Each number is 500 + 40 x the weight over its row's rms, rounded and kept within 0 to 999. Layers, rows and columns count from 0. Numbers have three digits each. The size before them is the row's rms in percent of the matrix's.

# o: layer 4 attention output (transposed), 512x384, rms 0.0361, rows 190-206, columns 0-191
# v: layer 4 attention value, 512x384, rms 0.0291, rows 191-206, columns 0-191
o190 111:514469528512526542520514498531502506447565511578526549442394490495519532541538442510445499545527452483573520506574513503443508490525484507490429495502460550551473460612496462547565456491482497515532538499525455486597562465463509426439526475510541574466509454471471519514509463489516585456503475538545533513395533482519587541478509519567484516613501491466484455560474474566425573494498476463487472455533523516445485493499546495440494480566502420465426509492534519525451472509494504524488506494522511544465556526554469534493461522514508574504515531507521562513522537484492509486
v191 106:514492490462527506503466538484526524560500538477503511575503514481491486625529466543490514506470465534480487454446546542544512549526519558451448587584472517431436510559526426510486516508539503507482453502559544535447526566440477444536444555495521490556626562456555551490464499495506440502479468462410539476512549547410471512508523546519564517512506466518456517489416482473588549459494545553493445533492554467464498441535465550420461515517506517541516492547447534506460555491423603532486441455527461509519517552522455452505548400508521519459518519512452510477429480506485540497
o191 118:479472517467458493512505539523481502490503476442486488531435462497477513491492440487556461516530502550461486472469494569462438504489464492504555504492475434554501548411560477533555478511420489525482531438561489454427451511512544466512478476458439463530489585455558507437507494552510488561433512431449493450544514498548475435510494515517475494548562523476487529496507533539442517522519482469504431496488471437481533561534510515468576454465581469470439504448475521528472506509492564519535459478531509525544488452413475491544480466463532527495518544581507491444484537459522491537
v192 100:442488512530555543431552525458406552474569526519495511502537430446477526573498524512426549412506444488469557463470508464517522457430487479463564425460462514452483470509514532506517439544485534486550533468543529496543489535563518507481498473561456526514518524473439499544461473602527481482456516446494454519448452486443546452443554485548455450502510495502464486536457540454445530498495497435470434526537566457492436566459491490496442500524559538451528477520431489535452530443557493496512503473641517514544567506505511480515497551492557520535538498573480495508567510514538469455
o192 111:520480508482451506443501427543530577456463529541435440441466528505502537501483514517478467470424570533522504548486476506558482514478497498540537495526463505460540471499449460549523470512538504542556487482511492503492512456454422386473511475524544559468502514516578511487494516548526484465483583490489500563478491435423424493561591465548507529509500473485424433516492560505487529518404451488502520492549449486507480476484556495459464513458486489503536469487467504506512453510530479507507557568521472553537540533487583528524492535448605501527552473458440469491498410486521489518
v193 100:564474574508480476477472417533548364563491553487501554492518466524556447544527518498452476503518471451512536527426471505522489491459585526452537528454504430453540382452515446491559464502569501474501452433514470582463487537494513463501472426504536497547521492510539550516454531473503525469488451572505419466519525441507409494479484454531474533498562498481535509533492458494457516522469487519481468469424478523519468553485464545546454466500487504490520505566551572498467582485454492517416563492483453449489541416482477553494420489466469561491476457471477451600538485520517522498
o193 102:480468549502474520548504529472451472488436505531456478478511459544569430559453426482481499467488531522489542556455428563582568540537510497495522483525554507467434497520597476550498487536485547492410433538579454522455544543502565510478492496519477526474469496567584477531474535529584483502536531453569537506501442401427494529510498509500537515469491478477509497485533524549473502524597512401496493489487428424470494507509441499457491484482496524525521576535492476523497471491567520487454500520442454560479565470512538551603580508459558553457409526404503493546544514440485572523
v194 098:442465489492462491432519516509551558487543573457490573441543537570548456524451517511488502542488508487459549500527459512531557535522420558495509517595485565517538492520504531445516485528441493420459532531551505512462486456527515444500472371498505507508575498454506442469505522464530533441582499539498449495421555533423519427483520507452505544538627487540490462509507524521496496505483488448537514464485464530507451569512478493557469499477444454491496490416553513527533411536473556515494524498475558499553440529547468490519514480525420518449498448550468515478555472550449525569
o194 109:514446535528493532525526508444481435537445530478509570535502528474508599538512561531503520536462449503472436503545508552468559502532533563520488482523543541583609561459555531479518451527458460531485617575513540403475494470536516471476460500499496548491436443534448553461420463457514552419545408576510430462519419529491537535525520544555538485493462523521484475500438474483398539428494530488525498546467516565469513527492484491552525502517463492500488534434527489449524467531547520456482474500483549519475526593575479478485597550444515522472545506479506504542569493535443462499
v195 103:475411437453562514549582519506480436432539461516496473463432516511501461537480534517439434515430483470482472486452520454551533532402479494544398522494489464436512509550493473520523476449514512440503524477465557426515534536502455498558501491435530468489455551450444512513504492556525520581566519523556467463472518505561509571522542583413418432499498488524497506508484513535528496549511544452501506597538503571387505506548541530459460513494482539559495452544559509528455537590524460467493482505498521491529555525433507545508455498494504432467534491498399535516524499561466429470
o195 110:474516448484514424523494465466548522515483474434451537457405527484514555509517476542436436525472527423494551568471491522502495488532575490543499510472506499545567483514481489467555433483519535465501574512529527473476500497440491541502476499473470430556516538548514459477502468413507488477529438448523559466506422471546499484541505483524449545418492454509501504444514490500516501543429476508445496481480489580455458501446488507482476554511522528469462475486568424471493567496465519508482431528509540434538434547494473542580471484452510456544561480541527484470435466552458444484
v196 100:530514506473553514511480415552469588466476584492504478597532476493549394486516456452492531563570490447534439537481500533492536515526531493474497516535511548509534504518540501542453478497446572527522436540499552488498579494575594487545432464460535498502468467500573572490550419474472469539470512411471542587535508487469447461496405515540486502531511438498485464459567466440484558544511459487518499467531566531476460536560525500526494541577572467474523505576453482475486493442490501446482534496541433505452493506490558456519537457508443550508386412479535521466472493492478553524
o196 113:554529491446501471470533524512447489452463577475572485587512441445467504569428437523508522522521511482439486491480488528437561525485558491515526540492524494453440542481474455513605500468452491562448470473481483515472451482550456556480497491424457393546547492513487478482514429466541491435442503499565424545530513460545488502468522537564525486536565493493503572532469597487501490531532493490574523498478498465522474495521474486486512485491559495537586582524559579515501500508647561496487480438520461508475544485564485460462451414519528518475468527479455426453534479489575536501
v197 103:489525512596446499492500532516505458481530469481462464473534497532504506469476459468501520523516535551447493524524535517480495467477449541490521569453513517516466559486404488474439464446496487490525491506459524471433532344565511570493550516425449543501514443499528548476571481452502493488508518555501468432506502465470496518426455521507490512509452588495545428469526492558510466451480530509554475529529477555539473474496514571523423506524453473428578476502410523515488504449501531453495495503522496469501448480534544548546579532561479529490560467483572529487491595449548518523
o197 115:487493582649502512463444437517512553456534527484490474424477493495562554477566519543516469553502541487568454502416537512501508531514525509408485437484474572499493441422477492470514597411524439479467522506459485434467565502464501544465511543463545469579545496503491482490468438521418499541586535542491424461503536522516578558468532442485528444477481538478544495495529580456510479516519492471463519512492521486537509498574455508555501513548568475498513494478458493555578535470485530409537492450472476532443449413475535548476504524547474514451502480539531533517513527464442471511
v198 104:481477513495523525488533491473527590425505485495571449474470427445509533444504459447578508550478521438528528509460565474432556540421519460450480515507524560491433478454510493522578455501512515465540511439521455460509502515520499486473571492484517481545409531459487454459542524477469454579472470487469532523524552498546486489542510460531446545386547485509503483508469540503472556551487468508563454526482469461441510476559481519475534432514503483462478460442466502552558501524553441494509485561440521461519494435521472524536498519481574514499502525463474529489496479521524469488
o198 119:507441520535529469538477417493532545509475487486518569463430473494478478494519499573521571509478510487510511484474572526442504503505489492551531548536443502465454505459490485507477479550500541510535457465440577605552525532517506481530509519534493476452515509459430448478446574465448473528538493532505565461514445486476486481520509459457504467506560492385486470461447474449486446568544515456500493476510472478440580484451496461469466433482518512487457511500568524491511501567468510480518507576523477455478491551429515554423496452507528499467501556480560461515532399487493493477
v199 105:470534484489517463466449480495460464531491524445512502447549449493466480455509535512503539447501458525563451492505511482558490444521471494492511496503517501518480428478515518529492505494533532508533486519497493503549499521495591513576498544562571440573531561502531485535491512517535527411421588550544514480570469475596474507416488487571504474437495516579554474515476487486516407495584477527519525453453578457446560532533501411566469460474484529432486554496503624514520571522469475493514534522455526520510456433544524528439477456439514507532563540508505469551555551511520415530
o199 117:501548468554459515495390549487509535497511535455474540467500495601494425540485495458479474430484442548514469544410400522545465472535552484536530529600459528449495559547579468478525564502494552432497456514476452533378528513549525469458530507525527519457468563485439540551488524496498458464484524527519453486575512504490523474498527481472470504468471512548514526514386486527539475482521503542436496605478477459495567524404550556467522489494502529520543469524477547522524500465524489404515597508499488554557480520509525523449583541495529460528469426469520457437466425488492483448
v200 107:480572483446485442543483468509486498537490504470483548443559489415568520479502515535483520547477450533524489479416471528443504552424518500576414500470508491480460504457488511514457517478446536410513490421521472478559518483513411516407532571489535492492530482475420447444471537460549496528518373485534457410511476462470508564522503552460465526535514507490549526525518544508557550464466575440546521512478510560460483503522454461427485568447498456486429457522455462512449579513533484509510455496476478484478535478475470590507491514493523440529534480526499462504588510505513486516
o200 117:467518430504457518582532513483484486476516586467484536494479554567556472493546478578468469502494594488471459503514536552511497526432523554517536545477468437523464418560491488465477425434516532463519535549493446489509618549454577524454509475485463507497484521541464416482437492474428455473550517517493483498475475526451433498521563491439525488500530503525516494407560529518491531535452496495493497406548432517474508538386522485447515476491541477451554590442547495486524492540433538493541479495495552445510527493448512564547558495477481472458493492428494455528486522498531493611
v201 106:522454415543511481500451520454436501445482474522515552416493494448537473479427437473447474540589430516538496540524536536457511451501457514504461564535538466543516427547384503471514537515500497513497473517543624547437499486508521470503471512494508546528510497470523484544467524463440541411457595509535521491480532491508468574538481475532501573493515498537507491418513482517490486525420406528520440559524483516512567510432556442470502504440495428494498504500484479559489568521458504548548408484606442527554407530572562495504496493534537480520524454539531503474434578484484488542
o201 117:476494472490501551469457459498429444489411461495519493531573545470566502507539517490488576483486531544471461524551491534499520506470529437475515476471503484519444449459558508512565594449458476547488613537431501453450455545554543498512489526496515532549477436530509512475468474552505542498438570551511563519521568475473577512535475532517466522520490543499468505428534492508523483478484525489545507563486512524451529492545492501470473555503589453530474460460474484523542525401566446478482491484517505489532526542539564510446585469515501438548518527528521493493548462532499521469
v202 098:497504465461512477486487554501463418485412472533503576605450409520498480563487566530515468446523458471536561495559487489419437489437485468439482504545501491501542516496554539493535477505475516516499446423505436542546509521467563479520466447550472477443593525542495558545489514540413442549488494435490431455559458465518473500505493556566534571595430570542483530561491523482474497481502452430491503549560479502487515403430383520526513483503528509481440476503544470464503505456475461483471497508476462543502378519567493463502490499532419528440555506456538505521551526496522500458
o202 107:466535481474486500438493561505502419499503557493498444421517508464491530523471556473492509469468511509414499537489551514475505474466469507480604466581542439456500462573450550480478543553418503561506440554491524500485510497477477470517520460524503483550436526507490547517556460562467445514573476482539467486448446445560490458511486519528439526471507496540502481461537510518571449468432488510457514495458462550484536496512512563482504574516518535510527516500444418491516463510474491432512541552456493505541458559500428489495578580540601522456504510453513500564610459462537451594
v203 095:458445524502485608578463456498397474495536518428483477490496567541538523493458531464534522529498579486467514548481438532552479558553512491490472451508498558444491567526447516536537495395583510493483494495434473455491498540509525493527484529489457504514409469500530516459523584505473546513457451467519436464478486484502474540501498591553480480469565478516464459510467479492543517460484488494442485484516459513506491476475449445483478501493563540511511554487533515527529506547553523518520546559520604519449450520580523564484479508511588507514482457492487466516466483463442526489
o203 102:466484564501461467557495509491533469466432472460539487491521493524548493455436455471508550532526503542470503523518482468497482610532482455528465489468477520454471530554517441445539503494527521434474481443458604517544521522470421430519488533479520562533558477415505463469478496497500476519473483517549516515526459460567546439528445518541483496538572461502498543466447523519557519480460568457561413528459490454480476483507590525477454492515516510440426573475543608479560445486558445580517483568489493512470570509519531451518499487502501482469509483557500524481448565442550518469
v204 100:538512451524440492443484510453522473535487446469572464502453519470497469535553492473504549447547544467518441558559520498481482494462433531462502514562481504453448486515493421478514541555493392467481450612505517475521480527465487459505515482536559510498486471512433588498569510539454470481599468500428489471410481570508402506482541496510482503500546471511506523534529519454490571539480509455491512485435499490553475537528525509510528507532518523521558444522454526484456469459508492500545474562539517543544456443519468485489484542521476420582538514517524528527454505477497527547
o204 108:448464494448530496504521478482398549540527525425465469511563533497540490492499462553530455574476527532475519442505516494492521484485496508496486464483437484495489465498496455506501494546498505494469584445475549483525439566591508540449491526559481409448547511545525542473554444559512522419539469583559553485512534518476452497500547587489517508458451473481517513554447496508411566521500458550566496512452510528548517526556545573427575506489498502504520482524519544562543454468488497507483449514592470542530544508488491497426494463500560458540575649493486442515464491473543492507
v205 097:510447537489518500421488507439508522493518511494453509551541469527483407455505527491465473532439489503467550476460431499534501551577501482523482548575580490565604550483502542475553554548481456493513536467529465436496477480489505489473495501633505532478501530533493575553457462457473554471515497457573523537492515445413523534494483437535544538554472544559510515491486461508521515510531504515476492469463511436426588529516551522492512491522578473512518493512513512473428515524448591496477494504496541554484479484448552498431552442486478555529474502510485542480466520527431472490
o205 106:531533491521506505532547584489483486460405522490456555511528509448488540511461536491512458476458442509542510463521539559427502508503512561501438518481604457503552507556472476505585518522458505491444548478567502474485465530429499422499483461460500483466471527458464506393488440536469519468489490439562380528548546506553504560495556523590409534504542507483477594524461479494495481514542498479479526489467482382600534540566543513524436494530496485553526479484484517532458501431555557481421476458501517521500471529529468446521505563505426495503472504536484635494561582572516475484
v206 100:505534496537492494458558549533434491483471469521509485456516463516525521551528543548531491499572484474583489436447563468450580449503464511526478490480461461522468415462540536493556524467555508402526504445545454520520531510498455476477464469587411502546566537500482521443462573504443519484499460445517555551528465573454483501480520490523516505483587400471507503526471466493582494524470452460427552578530486481485515573447474427452446424502493531512569577465464495472470532538460445521490391475498531464529509470523573564505481564455516444494522514548460459477531505539532457549
o206 103:550487482495529537532549461474527528465446450434455488471556563519482469497529485477504521448528580522527466558506535514488423483491497514522467497552539462575522459504458497478495542522473510521479477423514498548469458536480519385502512567483434550474478487476531470449451455574497519531548551549482528596495481533472457506498471503526410543537483537549433427575466417505460465557456467519509519502507493552385557566431544479413502472507558445535502542388436448579467488429419475481485508486526477511471594470568564466498527510482492530546553509448558526464520476481549555511